{
  "n_layer": 8,
  "d_mlp": 512,
  "norm_place": "pre",
  "norm_eps": 1e-05,
  "positions": "rope",
  "rope_base": 3780.0,
  "init": "normal",
  "init_std_up": 0.0457,
  "init_std_down": 0.0,
  "decay_fraction": 0.544,
  "train_tokens": 121000000
}
Each number is 128 + 24 x the weight over its row's rms, rounded and kept within 0 to 255. Layers, rows and columns count from 0. Numbers have three digits each. The size before them is the row's rms in percent of the matrix's.

# layer 5 MLP gate, 512x224, rms 0.103, rows 361-381, columns 0-223
094:100168106111148139125137078116128171121091117147122097089177122143132138106203137159107163152119113131115129150103165082105141101138143134119117163107122162141135109116150135104145118112111104106133133113144102110122072180123123149150089129131127128135165164149167106134118151112110087140153135154092106167141125146142146080133139111142125199108179079107133097168087128153090145153126125093121170138100112144118120123141128134129102115133139116128126098145150099108128145096112154120147183116116140142125099125122132132122125123097119116117136164138119086081118097128142124138125125118141183113101114162107121112143152108142166210137119105152105151092129144132106116114150
105:115096105110146122143104125098123133143134111107155128135113126115148093126102163121144142152179130138151099165083125143147129147163178120157175125133106153120151110104119132108143138093127167142118120091152138126163120096105133116135137097116152105143113120128151152106156124104100152119091129082153125175115155125137170124118134123161132111173102157150152133159099112151146113108141154122175160151109137137139099094119111149115115149111155116118124154081122129149115145132151106114125091113099158097147151120136100149109082112142116104186076096100068182146185113136132130167143113107109105149174086161111120138122096086120112122134085133125120094168155115161094123135158
099:120191120126133150066156152116132120087140107047113131076117139112128141090139159121122076124087115123112132085171175131130198135121112151148102120130114141128143120128138098163123122123138122134151103147145135168102128128085087155087104135165114133152119113165148095093142092144106110107150095121082139106131143150130139147107174138115140127113130117102104137176082111153151133150127089108150112127098140101121177102181087113106155121135126126153148090117082113117139127121130104120141114124118138177135117106151116139101115128147154129144143128108180106099141118136142100133152126149143110138146146135091160098134129154125156101157156142137126119150142160130102167106140
082:138112126135090143144065103141096166155193120146168122149117099121120115133135094129142138179189133124155136115141123112171108125117170109088155120132137164153134126106145118145149081137129127147089109147152135170124106112064140112105139140152081177142139144102136077067112121152133128089133160105098096140105128114131122137157101148105175118144085148120150087090105120113176123105102135126141118161175173152108158107132138106113142131143147166131110177121095132154151105120097138111134110132129107145126115147174160125121102110098105146085104138107121157115117163136135127129129121126153128119114100132149129117109133151147162134151145128138125123107093114144143142179103
103:145117147169158109145144124128130098111156112115184140160166093116137115129116114118128093134085143125128126119140113140112115071096143119150134139129137144135163166102110177142112096134149152118126091116146104117156123103109154125041164159123162089130093115144142087083133129133138139139122102123158111144123131095114133157165108119135134130130109118127130129137148137113105170123127143137094101184101139161167079120105117073099128181122141141140155168145111128165160149114107158102121151133098088120117069134132120140152120140130182126126112160143127126112124078142146133125147142149080157108097111144097122168160115142138134180157149155145123109078151141122108115148141
094:169136102146160097102120120089121072135130125141131099124138118106149108116134177118112137167154154135127150082140133133111146193150182171086121149107095165151134150120138154146147113176120154124138131126157141103159116136146116122131139086150111096125087140119101146113107130122095130129169128100108127148153178104144135096106112134117159088138096110142133146138083121171092141094180124088156137155082134137115134124124143127113161080135141103137144165137166102150102098144117149120119098104113080161138127143158117139142123108121127118137148169130124150069121115124124111074140135088117092139137124135106101159129178172136111146154147149148128100151113104136106133166112
091:146186106150113106117128129085111126180112082126132121138155139157146121151146115114110115144153167112145158100132155077145126170119109129165154117123144108159136142103122123151135141146131123130165133125100152102112150116120125090072134125135102137140152103133086097145081175118115153111144120134100097131147147159122090127182114130122110124110145112141135138132144078116097138160151183121107134118102150155113099117129108106142115134091152172182127170144140149121152136117126173111165110139132112200121134124170097135129094090118095131097184104082151144147134140119164175149137113100140118112137117122128118116154139157102167093118108123151138126098136121064137125101126
099:135116109148148144100109117091107174131135113100162133162143096128100149154143132140141107162154130113137142137114118113110134117161141151166085097130127108112135121125146112189079120096140141188159132130152107109129133131168089091119128144176125135155140154149142125128104128105085100159117098139191148179117109081109097092153081108155125143141144158154139105157130143140139129133146132162142158122113130174124105127126105117131140162108130132202124092102169111132143176140157154125119105142116087073171128159142148104162130121137094139158145101139095126132098100111110126108084083109100112131130121141086152110126160134113107135142100095124124135148096118111135130103153
095:194142128192180141158155113097140097123091132121125178088118156137161108085091151154103137151131150121142144100112152132158143137145132139120113142092122143093098132139099162135076137112109142107100151107137121108163122150105069143128110143121134130118112153106123103100129144116123144067125144068094154090089102137158161114140117131159140114105149137125156140185172156083124119135125178088070132154102099121123125113156122102139145131152130150131143129117141093130138120135122143126145118147101123145149112158125099124122125103148120145138172116093128120122102130131143109149141102136118191115130144141101125153188116125121153103126155113122084132120131165174130164128140
115:167125131161159164110129076120069092140093127082111153119130135091118154139102120129132157149149093161189173099118134115109160111141154134139147120142131120154117174153146145135131109129124124150114123114124131145126103155128093112105129163102135157138117136114148104103134138110119128096107103107136162126151148114166177139148088137153110139137118144150156169150123134132081128137134133125134149147109142144069109120135148092119147085144170141098145142099152112143155172117124113134128117094088159104161158188114096184156119097152137140152135100086123132089160136139122114149103117106108156160141146182098122157122161121085131118110142090134130143145108163134076122165140
101:138115102117132129104109125084111123118108135100134116110106105145132121085154133165115145116121116138115130124097132121100150150123141177085132129115114083132140148160120130099112107139112113152142113122144110110128122155099083144132122173152128146109132119123127168096157101139112111121109143125097110147126119135112169103076119118130105151130105126094093167134126110121134121137097144146119123151134165097166086115134125118149136113121148115174131094098129086120119094164107116161133121139130105099122207147109139129165144075143137143138113186111088166106122078116117116173141116130073088115181165171135109156104119153112118150103153093110096116123160111136058146185156
096:160132134112126137141152103139090111106134137140095142085154121167113161094126116118157102154150135152167115138085129114166150145116171122092165169087155157131103119138138150139162120114157131143160145114131144090134135124116093112102098133152136156181132143104123118149149153145102134153113137090090131126137119079144174130136152129133108101137124154151140153148164132177120124141117117133141147145124128133101110131166113147081156116138105084114125114127150111077155135133161113139129113129158111144114207143172111143144146103127154149118101121116096149085173090142134125153128124066196173167145100171101134139120126108138126104142129122086152122101131120106125168141159
098:097132106160103145138106137142130144159135117100120125134159151127117135158130161148147133125150161132121178111070098168175144148119134140133165148150134132119125124170164094115139105107128045124151160069145124138130099144143087126104162139119155120110128163135105096069145099159127103139138100173133095116145132121134124140169105077110076123163119110103152128145133118147163100145129146190122098122123152132117140139154128100142139130149143129131149119104105151157125176129147096112103114126172074107144126150145154161120150161123131142074118139157168132148153122168135120168135090135141113166118138141111134140117114082104164150136134115149126128148130149161160156157107
103:177111149121129127102139162144120100130091089095137139139129101114137148121148128119110133146168133135115163123170133110148190064115129140129130133122153105163131146142131110110132118134151148108125120128108089138150154118133121165155145131154117163103155121090154096090155173134164120105098116117109128145099195086137176087092101110164106140119132113149140139145140133123107126169134163099091147147109173136088135061153144108137167142148142121147167107131155108111140162138183103134111138103153107148119129135121118078159122096175169139145124136129144110108144098130094106128112121064080140111139143161099125148147160120096137111133110143105125163144144135147104110143132
096:125164069133138116097125100100128125142094136145110134124124113134155080108161132142158078177134127134141118098184127108125085114126147112165127114184112105107158112148117186147092119131121138132121117164109134142134130108120139136138138157127117146126107136141104121091150157099086159148129133136114095082126124090139164119117150138142112142130125125138124107179133145125150099111131148101086137111174121106132150112142123153080141140126125093111124111152149076119128133169111146093130126112120112125151123146160137175133126101128138099132088076132121159095134082074087110137126143123073099117071135109107105144162118191146146150107141165123097137144128104115123115182091
093:104135123164121148089159122124130114164103142100119140138116145151121149103109125094172126130152164115131149161112090101108129153136147159139077095136108128124107105132119130075172149085121121154155140093112121149131121144115145130113146106137116094113134090120128124093128099163135178132130135137139128150113152119147109104135111145125126163177144121099124124134120134138140151108136156159173150117157124108158116118104117122134069111130092112097094114088132144150120154130138108171110031117141109176117131087172128117130125164105094157146153100153118137167138135108088172163131129140154154146172112116125149084097148102141094125118156169098115122120121144162125188117098
090:181121123152132111169117116102120133166128128148105123144165158098089193149113117178135193114091117105154107119088147113109123179123147130126119106159129120090165139121079101115170099133150083140155131129140127150146145170154127129141120107107144095142130091129119095166161116144129136110096173106094130148087137150148143131148139106120095117158141153156111105127173115122182154124095148149134167124149155144113136111101137163146153133112106155132124144128141116117136107139128093122137132062116150128138128127150139133105156138084137146122127116102162144169107114145155168148133179109133152165132091125127099133124139121073146160121091110107124116127146113128185097128119
103:100129124130145135151147116146094142151134127139138133124146156122080133132133104088108102139159095132153144084097110073127141131144137166146140108135130112132091126147152130145146135168134128141150134133120100143155162128129155089118137134132146088181142116121132146147128100164132121144137150134118123121113129147125173129109171136130110120148122151152086092141060094140112084073117132092117182120149154150120119134132143126098114170107158129132154187105114186140177181151155145115128119133118095122122124169117127124094104152123098136133097073082066133128125124087132066125128139099152129176134092159120157111151111119105166110121115103122084130125154113159142139143114
089:149094137131133140100145136094122109131110131115117113155150116114142147105137090171158144124131168170135140125087166150119121152155170153116118148143130114106139170135101121171134139125124098163134124123133138105146109130127138125116186130187099135138105125106132121153153120122142144144137107156123097151065134133103099138092153158145062115130156098154100118125110147084131079136126098123145135107118151096135098111080139185112167112138126108126136136146150093146153141174157136149143124097124144135111161089130158179146129148150157166137114091150108134148123114118152166168132115174134163163102169122151126118111187106089139150141107124119130136105152136139154077110081
115:116139119112131167101137130120118137146112121114139121120133103136099124150111123149119132136111105126134156131108178143177152137179131127154139131124137123119128203107134144120089094123114109173115120165151149112171125148107135096138131167136099110120123113049115161123125121113146147109095130108163103150108116134175158055172076099124102154133131164151116173157096117134107109142118134120120157154109153122155091096110137115116133115119140108120136094095147130131144199117107097153087156110132111132154167147129116131128082132173097112141108095123109121088126115111107136150068108105116153130149117165104097138089108142147151163123139118127135164066145115112120139128118
102:121139112131130143139119153158127132160140145132098153126127166127118145113130146147147182136147147143161093111115120111103100163190113139138118123128131106142102110136122113132106122133153102139159150157119086082118137114116123116112162148124128107069105139124140105130121145149113143108112171154148138114095109100095121116131132128110137144151142179119095149126108069167101063127150158171136161119122122149104080127157171135126154128141189122134124090056154154143173158138130135158150112100115114080133164126133160159146177109128092132102153144148141150173125124141125117132075095134146109140096150135123068137120138082120151151106084117157126121138149096114128151119139
# layer 5 MLP up, 512x224, rms 0.0974, rows 361-381, columns 0-223
096:122093068097158144108123144134147148142141128122127145126149130123170099089156076117137106124178112149123131132125106129087139122105094105085113108125118132172131144169100106133142110132148134110080108079140096099136111161128143108155167142124146136127132150130091122163105123131124127134110109120152142136118110139124102077130091172094150130157117128155178112067125121146097120139106099135114145117153105105088087135151129103080133103134155136095102121110114118134127150114103101093144115182149153096117126057135145153134141139103095157102102128129123155142118130120122114110112092155170103123125126121132095140106088109175068136110131145143145153132127104128183185140108
098:142155127145104148127144143147131081161110138133113129165125155105134108090125115125078158112124152136097165081141130116108164120108134112113098123108115103114090158126139143137116059151132129168154110152115161143099126121135095094081122124130123116123149140111111116156116125119145104147138169116119157103120134143130100156142096067124072111111154108138134127136137123127164097167128098085133119133118129167150149136174159086171111137183112126130177143111119120110145143159156145116122128091158061131140156143152137145115123130138138105072137118122149138100102117095096105119136107110145133133110146098091111087145140212098161116127146124117116148091115109117125120177157
099:165100095162164169107126134140112142103160119122070176119164148135126149116085101096153113093149150149117128160139136124120127104145129114125154159141128104104174131140103131152136157163109096123122075143138132144114166122134087135130132158091125152160114138131122093126151121102133146103111117122148130092117104172158132144107137075090135148157151119132159144162187147121124098112103151135126155109055154157131135146097148107114152141152123166105136112127133156103125138156129130164160083156117125121156113100125119146110145079109115125140143107140147130128134123132162155125135110109159094085106147119123126136110133076061090093130129111130123091100093133086143163130173
086:106087092110162130120114135098141115113129135125122128113149136135129119132152140132155076163117111102150132100150120158186130122136164156117121115138163142113115132095138091122097145125103105127126132147113144139111134115118154187155100120123126145138147120129145124139104134141103096103157145165131082162108089130133141096170069119153157127092141099123170086142120136147141142167160116097102142118095134129076148132149115116119107085095124133130099099139105153156110131097129163137128126110113122161185087087155130093131100128097145046164160118145126115127096149091139175096122145089072143127152162136103142102117174129108135166131133155147128155108159160112143112120119
103:119162086135131128112120092151118109084125127098129145098070122084148104130098133148096134157145103140124109103121141134123097122139155125129141133122109098165143097136129065150142154166143121068119159136152133089159109114166115143124127122168134156153136145139133163114142116135084103080092131124118101125086133100143171149106174140120164137111137150149163125159101117119109077156138145142122124093110124131154096119141115126157150116137103139166102136116092144128158086125108137138191166152194134119119122140105159096157115142128082129141156133116138131118178125121102143161125108144083077137118134145114141166071140095146146113144119131147174148133134121127120103096136
093:121140097156151081121120138135156126118194117132132123128120113171150087132152146105104141106127134115148120121132112120110136161120129171068093134143083186149139111119141111114165139174135159136132125124167103137127113110137105150155130070120099123149099142120109165090086122117110138148176137094134105149151159155110144079110145130122174093125148110124143105127133182156123135114098117120122111127116110154087093157146114118141156134149115164135099134139111130113126101152143144097130090111112108123096131127142158165142129130089083139132171150146138120103123135141128112117175158139114101104134155117091120094101219107149131148180111157128135106126154146132122168147156
096:102110108152174104139117147098108124121109151091108135108102086149098148126117185164091127077108161086137117109113113091086110115099111094123088102157126131087169112118107139145142138109130118130143122136115122128138114112146115130093165110128195064124091164131111135116113087099133137145095086138112117118136120111101114150140113083143134124176146120123122137121118116102115130140157109086144142146145162125163127128122099123146153166109136121130122125113136145121096148126132144170091095124144142139137115092098121131115136115158135142141125161174124108128119119150133170095142141178057079135151141121145163156101137157138183171184165120122136144134118136095097111129136
097:123167159123155120129147097113080174204111126156095133119100153110159123135142095122132152123140111136119145106115128150148129158089112151142157170157111147125146114139063150098111075128070116126136118106122138147142107145098126138123134145128079113103098108117146155112122164126121161105121124127093100132154167152146179105136136113112111129126133134097137132085078160150104126122092114111131156145153142128119149100164125095172156133106113091160155151130128112094075088137143120145142127133126145128164111145126061122090122100160135140075137154135125173151160147089125140123103146142108135159132093132144147124136156132131158137103144116128156121094105142140095147178138
098:132138134100131083059093088121157148138094135134120128128113066158139116140145129118172110144141140125112178082146132102134124147128089133123136127141116172100176123119108073126137157136141076111144112130144112140109179132114134116166141082178124113150125107107121091142116178093151128159116102127143087125151091124112118099088080124108159146164123117147098079145103103141145121150154114144140125112095118088105158128117116112116134137118117145126182104132141085120102113131152124137084105162133132131148121121067120126133127128103095124137124072110129108100121113100136112164151121110119151092099116124143098102108171107139083147172124132106129136109132125093159148146139
105:143123121139131145162121156118167103100131131108156163134084130124139130118168138170147154141112132099097166137130110148163128115088157120132130142111087138122182166112083143132124112137089101151135126188128143151128135085140173129137123122152104152125109109134150140138145136106121146125168176121131106145106111149106093147148139095151099118077111127128124102141137160108162125116145137051169126120104154124181135103144121119132100139176149136181151121143101137132078125148078112109122153148147131159134077105178137112137117125120090132126155158164115109115112095114162179124183144117126133172151107103146124135128119171148096168116123109124132099142129091146131139119110
106:142164152131183131099155145157142114149133141100139124133111100125079136129181123137110144114112096123137156159129136138127121139088088092104099123158109148160149139116161176111170110147135140152128143158118139104128141080167123089129150151150161120116114171125112100122123158160154157110138185132142177121155126143140140161095148096168092103152138099098155137152138118136155135140108108130120161126150110119134108081148168190105107155157146114132156158129141138105162124124116100119142124117111106143166112127160123118115136126157140135106129125172136128112138108101131132148154123149152103148114160131151106145172175169144123067139120130123125103176090156105180154150088
100:129140120103144101127131103136129110121078112113114113100131141140105138117118134159149139171162146105134104164138150125121159100151142142130105142133156125116140104153077156099157167168104122168115097172092135114111155133160132083129142084132109129094124089143121166156122095128086161187135135125099119127163121161096175119139115165109143086174157170130141139109141186128119153103131137123157137164124160159095152136120096124085173134112154066160097144140134111116079103131133112127115087110117119119133132143101174110134105102112088109148148085116129151095137133152127108122153133162122143114103147139163126144173145169130164129104141131112158124149121154126140112131096
099:142138089182121114149126110126109089145160146135089122099129130165128153124117106128069084153152086149109106144163157127082177116120134154093108109140110132117102133108108142164175109121100134154144104136091112128187088116143151110108128118154119192138146107138119137125179138139102093098117139108106131087169115126139111077104142168121117172124170128130152129119096110116098100102139108147134142121119118092093128125102131126122076149132087154138154091098090143137117119126125097166134119139167133124099174160099096104125091089126120155104096117116127163102125111118137116114128145133162130143125079147149124148115153089117149158116098139125138140103096118093102138148126
091:087179102161149141130095118070131145152094157146099147128175143112126140139109114154144155133126134185132086121070120096126104170152137106143141140148108176130096168126127171171143094146083115132133118092145133116126138138102135146108120148123114073154113124153106134116087129119129108162159105121149124154151135124142104143200146112114144146133150180112107152120127129155144153108119104174159132099132107156140141127114153113131109099109159131103102113091132080153116099117123134130132111166115132116136137132159130170136115132100102105098180115101131159120135151147175140145118124170148098135147107146168127094126095116131114147165110088149149118126091092102131143114162
097:139126099153137103137168126103083160094103137077167126149134149108112114127167150140142138138119117147141137175127148150143115146098135070139105126133118115071118115135128129123116133125155148107129152144144158139117054104119146155118142177120120141084132106153134130155116124134113138125147154118083166123092146085138128083063174136143104085112129122101174114136146107092164145149072147152125169129134106129104153146106143130118113100127111126162130140116109137107137098094141124113125118105162175121097046129132089131136089115149152116118139123113149119134107117122134100142138118113121152098135186152150101097154143153134128104073158137108124139137106142132157128172158
095:166127146154117158140123129118113138112128137093115154128132103122109158161137105171122153172140131151046152111134130117070115178071148165121113139161114135161128138093109137146122117150121135111128152109177162099140133106124133125084118093174136139148117135135128102090169153121140165153089128119113136106124096095162132158117147136128075160110107171136126102109150186106172104172163096166105117119122120131120136132130104132168156148113104128159142137140103130173133120137158122172110130133163125127107138132105153123150114135130124140148189113105175136161120121155116171140154156146134120140124172094171150164102117128130118133122144100119117103100095148136103140114108
098:129173128117159106131116124096075098125132170155117092122174121073097190149128087150117107091072111084139121117082153128156099120107087108116145097119073134089154161181109126126127128144109133088121134129128096084143165108138113132095144156105149068111144110097100130129149150113102167114091158122101090116106114173114167109131101100110112141114161147144125128138097112157112097153136074149151143172144125131124134124115100121124135148124165146113081136107181128143141131138100098110119128146126103140130121126113099138134133112145165123109099138177136126149126114179135125136152113133102120150131106117133125148113123124117113112140111124135092122134174147104154116112161
099:175172124116130089124130142101127167140080119117174149164148128137125117154108147152124140167109088115133157088149087141128140084107170151165165131106145134163130174111177113144160150096130149133146105118144129105143151102118123108117108100150126132096118150100186130081168150143133120123140148123110138168112139133112112123104088165100145154114141112148132133142154140142109136131090138090165108127125136088127130151092119091082087129110114130113134108102123156090131124137143122181120128145098153133123147107099125137130119091134150129092132143118125102142071155123100140085105160173094147095167139136137140119120134106137119114133130106139117118120152165168120158209095
095:117110117118113102126116146131102145118145149076146122082130114117169150119103113142132124162161178161103122143105168157134158108139120105105134141126138129161151098143137110151155081150114125155095156116146167096108092124081115124168121124129107159126131111163143170161135116107055112119144126167150107129074136174109139167162113168131126104151113118186135077118124188138137111120126151100124175152142131098098165126139155134116136085144132105144142162134123125095147113164125131103148144119108141149113139145159139140139136138112120160092132166103107135140122125149120096123172156114164130115099136121142129136143164122106141122108107133071177161164169137144153130106100
113:115128115097130115133151133126133163132135153139124126144118117146107118171162107126112110119083098108108171149131134153150129103104094121134102089149134129088125130076149099149113113151110127181148094129116139121160129148111086123168117129098108142146121114093126123125110109141153103132099181102143066127166110127098149102158110105119127133105100140112092119128130163098171130125104127084151097115149134075163079119093119133142151140097155133101116115111119160140122174113122126202093168112141061092137110139153136121103133138144129118171109122132100118104069126129155129125125132106054125119118110129119121104125090159130116146148148113125138170088122113153145126178139
102:117129098158104121148144107145153126144138158145094130122124122148132137167118174136116155100130129089143083084104118155127110108139069125147144137145174069144137134128139103118096137159136147101146113143135100137132105147120108138108129099139139124104123113157105130111125135160142096127116155139105137072115107089137126141097160116103136132106119115096152109108149120107151129153149138128170136091125094155134105174125136136116145148072154138120136067098112138121132151129083145150130167143119088121111135146133135158120235140106128139113145131110128124125103114174128111120127080142146140160089119109177092130141117152136108120153143149137148099170106061113156126064113
# layer 5 MLP down (transposed), 512x224, rms 0.0922, rows 361-381, columns 0-223
094:161154095146128120153115114131134150126174098131133140115138136079092132106139163129099151132133139120098140166076136120149125133103120116132141148101111096158096115121151117130147104183093092118170140145127119121125119171106108123139137133135159116085124122165154136123125128121153130129115132129067147117126126124141130138099163081123151111122130137155137125092099184121151133139107112123133094098104099102158131151108182121131143152123142082139144123098141109154113081132142124083119085126122139128121096131178142092161170153140158115109151125103125061116092128192164085151127131134103131129129120201113120118133135145119155171142121101130128148152113146180144091181133
100:196142143122132162100139121129105136126113131103124131132119126125152136122126125068166127135109099137127195159118132124123128146140163165082114145131117101111144144106149099120127146101114111127114109161097162104193085137121123111114087124125115171134084146148173164122140131130110120136145128079093102117138127093161127120115117085127071160097129105133144151136121149082129166126120142131135163159119154112097113140105123120134123123142143127125138034096113134114105148138132147138150129119084140127142131127196133168150088125124096131122154157113091116068095101125110103120102144166136132152097130101082120142118129178111152128092138082145124152135132132119118115136132
099:149168127138124148112133122155141146152167142092181118102107129145143093143122135110113092104074080159122155118146119155121107121116121132173160146060103133085172121133126127133137097145142124092120151102161134090126105128115121069144113111141100181093116113143143121142141132171133107139121122088095112135093131132122087139117130127131127129098120133160119130122163141167142144167122126129090108145141151114143142117106166127114132117132165138153068158158116144137156104100170160113131106145110139154126151110148125085165150114138155106127202098146155135123179121122123144121086121104117103129117166101113142074143160124137155147130094143132139071120094170149111119130117
084:151124144137156170143128142138148160111085151098122148099125132146160130137125123068094127122069122131150145131130150161093151139156107080118128166139118119157141177108104144092103174146134132149111147126120179131141125118101143150135112153107168096114131124130135132112107136096134155146132118126150136102167169109139131128144178093162081113127119121139127142169152105158120052132108133116125143105146116140162119191155123118123129105164118119106154136092112122090100152147128141152103111120142134127155110113098132111155132139157136148130111119101132117097133073147098104103107141097137129121146146071161116139167089116111072138135119147160100125154084100112108071106163
102:180124160100144097140122146097098133093133162127180170147173095145130119148127127125115152149103124093094143143157120150073099088086166116114105103122187168103098154113108124137098129113130143138134117126106122105147143116163196158102130131133146122099139147114133088145097076106134114121137157146126106115118137111155091100135123120172076148095115125151106153118129187098116172141144137112105178188077119165113146133145117121095102113101145145112122154155157110131100149107135139139126129148106108109113105159124145129109140136132149156119124156151092174099130131119147098157121124102118133095094113151101132165131132162133124147137160150122117135121107100157095116125131
094:130144141120112116126112114101124101117147164121131098110165129106122143143093105123133120151086109127169124165156134136115129135146111118168088124117140120096137093092108079102142131120137104134150101111108101138111156117153092118141135137134130106134146114136151077111134139124155129088105179142142147136123156096134114145158128128114102155135125142108100098127116106144155102149105077160126168092174096144134154226115127108113129147106136152108154129130116134095127122130138136159172155106107119106125086123148125141093125135128151146094084107168166110121122163082140124119119111100156138137114133019123128163134089113143116142150144159136139088092141144081125116086125
094:108141118104154141154114131103125125138175092130107092093115118142141150168121112135140063120148119089101131150143156108181099116164101181093149109140139144145115117145132123157143110084144121109136161122083157178160154153151118123098136178149106160171132120101115137128112124131101138114075117128094147102098096167062109114115134142138142101155137157103112118117156132125114189138118129150150166111144126147152143070097164153136085169110114107123090151104120108110100158129097117149123106105107133120116136123134137109145119110118108137103067103145149137127116153150141107156139130125109113089158157201130149121159128112124123107141097131128138109143141161107146124124129
099:094159115149141167097145105105072158146128109157108138137175120101101156189138108125143103164109115164104148131132096142135150136143131159148147117097113142160136118141110132142141066115133148148133162157145139088090121180181137111095155145137096145138137158147122108141156121106161124118126163113119137125131108118088121121077085123150118147105119095157131103130123077132124105158187120109142146122107149113096110135130101081147140124133117107129149074106123123161120136144122129190118099110118147076110126123174120108121137115169113071185114120158124134113115099129109166133095097121126107153114099132111100119128157138110143179141134123141133117118115082094133111124138
099:121098091105121087140128119156107157171114126144114105124109122137129123157115148107122108106094113150149149103101112105136131117127129109122104116116120123103090121146118102170106109144100101130074142079145142152139160168171111133196122101142099164151096136101123123132085148127138121143122127142180094075153109171110145140127140116141136125133096106122141093150134119100115112146139124103130113116148142091092101070112153152137114113120096109110127152091149141157107143111104094148102137134171116115149147121120125089143092181175103128133088152148126144084150128119117140124130118131099100083141129232131147108146098131129074079138152140110119156131144109136132128121129
104:120096131130155147158143129083113138105159145098120117095117125133084134141149163135113147131139187103129136141130177101173128168122092112085143152133100137128139138078138180096113070137129142154092166133110155128156109107149160121163125110137103103149123175095105123100128131097078127149126132101139158092115125153142104160153146110124130078118079103112147160139096114114133143119136095119137152132103194134148113133136102127142105125136140102131133127130115170085153119147099171151092097117129088133152110135172133133130119146158107108143099149145119091124149123123121172133142086126102135117141169178142141101101119158119163158089108090109141127123135102143117106099154
107:140124090180145143126188104143137144130127175143143124144133149159123129120123126111075127089116171109130181123123153119157160157133140107121109111114149079106184116086172179111143114123118127120102153123129179150110079141121138141173112137156171146109121149135142174145098136118101164162142107122094156104114158101130178148149153117129118138171117153091127151124123136115125143145139097160115114169135124070095111106103145151151127149156113120132110153146130089118129150115156131112130108143159147118123112154168130141117166140177182123114092145133143121085153124139162140101149121113134088109155140140141071120131130105142123136139130118073129137136120130161129128143176
100:099117169108133180083116124130161126147080133129108130117104177163112122169146144171131146114124094132120153139163160138143162127101092150094170142091119144128120166143132173145095095141129117115123148143102137099155118071106089147138106106131104102141130121085148138112091148095131142141120131141091123094165112122141097137161127116127148131090137098099103134130091127154116132125150172157125095191155129120101153133108118140130115140138134116094153108111124137134210117102115137161117096131143136102118143125113132115133116100141128165118123157162108121110136097129069131109145125103144156123149120128132144115083170135155139159082097141159112103115137114122080091103077
100:128140096108134124098160171130113110104121151126157120150144158086123082100182123138135117144115169144113157107098150112153122167154161129151138134098173116080126098134110106147126123144124135143148117122148172116130126077097132151087112119141128080167123162126131136150153167138161092148150119148151163112124121162120165100117116131118097130156075146197118098095160090118093129090096091126082125132133114132146084184119140124122142140123130113133122117127163146124101127131131145087154124119148131135175135120186130141130163147127127106157138103135139127124122131109130154154090099113138151089128132110138105159157166178124163153108090159151108116125094121171144162126131
096:145127149112160178120194115124145144164149088112141145141124128149094117124119109143113100136167127102147088127121132106162143077107155139105133135114153104128128121121112111143123077132132126129145159119128115179144104127155137196120143161144119145117136127134144132117148128078154123149089085106163114177171130119127127105093127120144134137105157128115117155092143115153114144126101128137108138101078148139083140062148148103143139110113147162144138102147151119136174162121128113149124145098142163153085111094153140083166119079109172128119125150117116104133148093106123126088126183100116153157101142171121127137163164130115165117173158095144110143128099135133131124130164
099:108109107128135157165110134123138157175139144094167143135149153117147149110098179147154131142141181108188125102172171147082140142140160115108173112135144124123124144116127127120163161152114121092140127122124101111152142155076130142119118151161114110125131165114165172118110098092118101117115127083099119169096103106136088136188092118130144127122104151128099108131117086130120163111160109101135152142132132098150084148165082121129132154101101127145124156135154159151178111136118146113146096159116114127124134135071140086136153111100126122145106143114123130116117133160146127110178127123157108105105116092119096118096140134136116124165165124155105153151083147172122149139098
098:111155139127136115100143115136149173121119135115141120123159154160102134137163112113138098106133112174208085117132147142142132151194152083186150114109129135101136096140148111135134133104123129101095121095163114146148100120138140095133130126098104101135153156178137129156124148154112124128120089169085134118151109141101110121132169120140199160143105121130126118114147117151141136122126129117121141121126130148097113178091125098153127113087146128148141093077154158143109107108140139105133130144108144141137145129088163098118110125119164089143148125116115154114097140065150117097100115150146167126129113214154137137145153121105161130136155140155103159157121129087130118134090
098:168151154111146130138117116101135112149097130112114114131174125121157145133115121107129144120137085159109131073110145157149091111152127122105132129147104156120136148150119126166127056134151131124167086145141150053139139129107122142121088114082122153118110122125113140143157146128121137140116134116152115168123099163143097149131110163098103127111154130129151069164118090116137137153134137147126124115157118117124130077149111148114129131145128123149118175220102171170161106133137128132091181109149150152084158141114112112106150112126147173121115117134168128139118112118131153090173161112102126168141149063132138108117140138113152097118140117141147154136106106102114129134181
102:145142145135129171147161136133123104122128113090129126143105118077155121111178149113156164100137139113116139103122154126127130163164141124078128134119112117112103148122127105113154147103135153122123126081134100113153190118130123164153127120079109130121121186127116147127090124107093139134110166124114153148129162124147125151092136107114107173141118153102129151089132118129174098143142121148142128115150149094129122155119094094145144093147094088133111089114154100123157152116098183139178152172154172130140154120083160109145109107098116101092103126124135144134066116130108138153107139134135150124127137137120106159127197156111101126187105151159144149097145132127072102117151
093:128125088114151146174140119109147113142153215134107144108119116181132085139119097134167086127118119123161145146085156137108115122133133121120079118096161130135087139133137158099105162110115153113107143118152133122122121114180148147127159124109104112138154109142161139120137138152153119115122131100101124135130159128156085130123140123110138115136140097062103132135137117148135128113149102188097120135093111128161121199142125108111114130088098173116151121162143131134148138110105090126132115126161125083150119145190109090139137096143149154126109159144131097143171091154103129123098124108092144109111125075130121114134162107137127116103144128181105184143125151148121123085128
112:120140163119134110124113157132104133080120129120103105108108145130125108148157140111116100124117067122105139110075123112139123164094143094127118127226119127103130127075151138117119051148124146119123116119127118181124138116131117107108094132150160145132126135135118137126115117168159151096069180108118101143135131106106076165135162124119126140113113111115104163144109096116163130139095124146122143125171128161159130122077109114112115110097101151114155135102132135136157141130128110175149155141106123100117115109178142125081111130163158123125140165163116083108139128127141081136151107153116136133098098127145135117139082127122100162145075128171105128127139117146175152120141
103:152119128112123145131154091119106121114099095124124087124103079157181113148125137107099117124140152146146129152176100132145149103075138107145128121144122133130149165105158145117162081123154130127101110114090162169070116127148120178169109128157136132116118147138132108101129141141105085067132117145141121099155148133134164144143126138171142113126125113117161146138146140141147195165143189083137080154117182117123110090134129117102109108125071091118142098142124102116108107141114135132119146138143183141151123147129100136115095120147155125141151142153141105071141127097147157151148153120113136104089133128132163103130095147152143143101156116151104167116154164121104112112139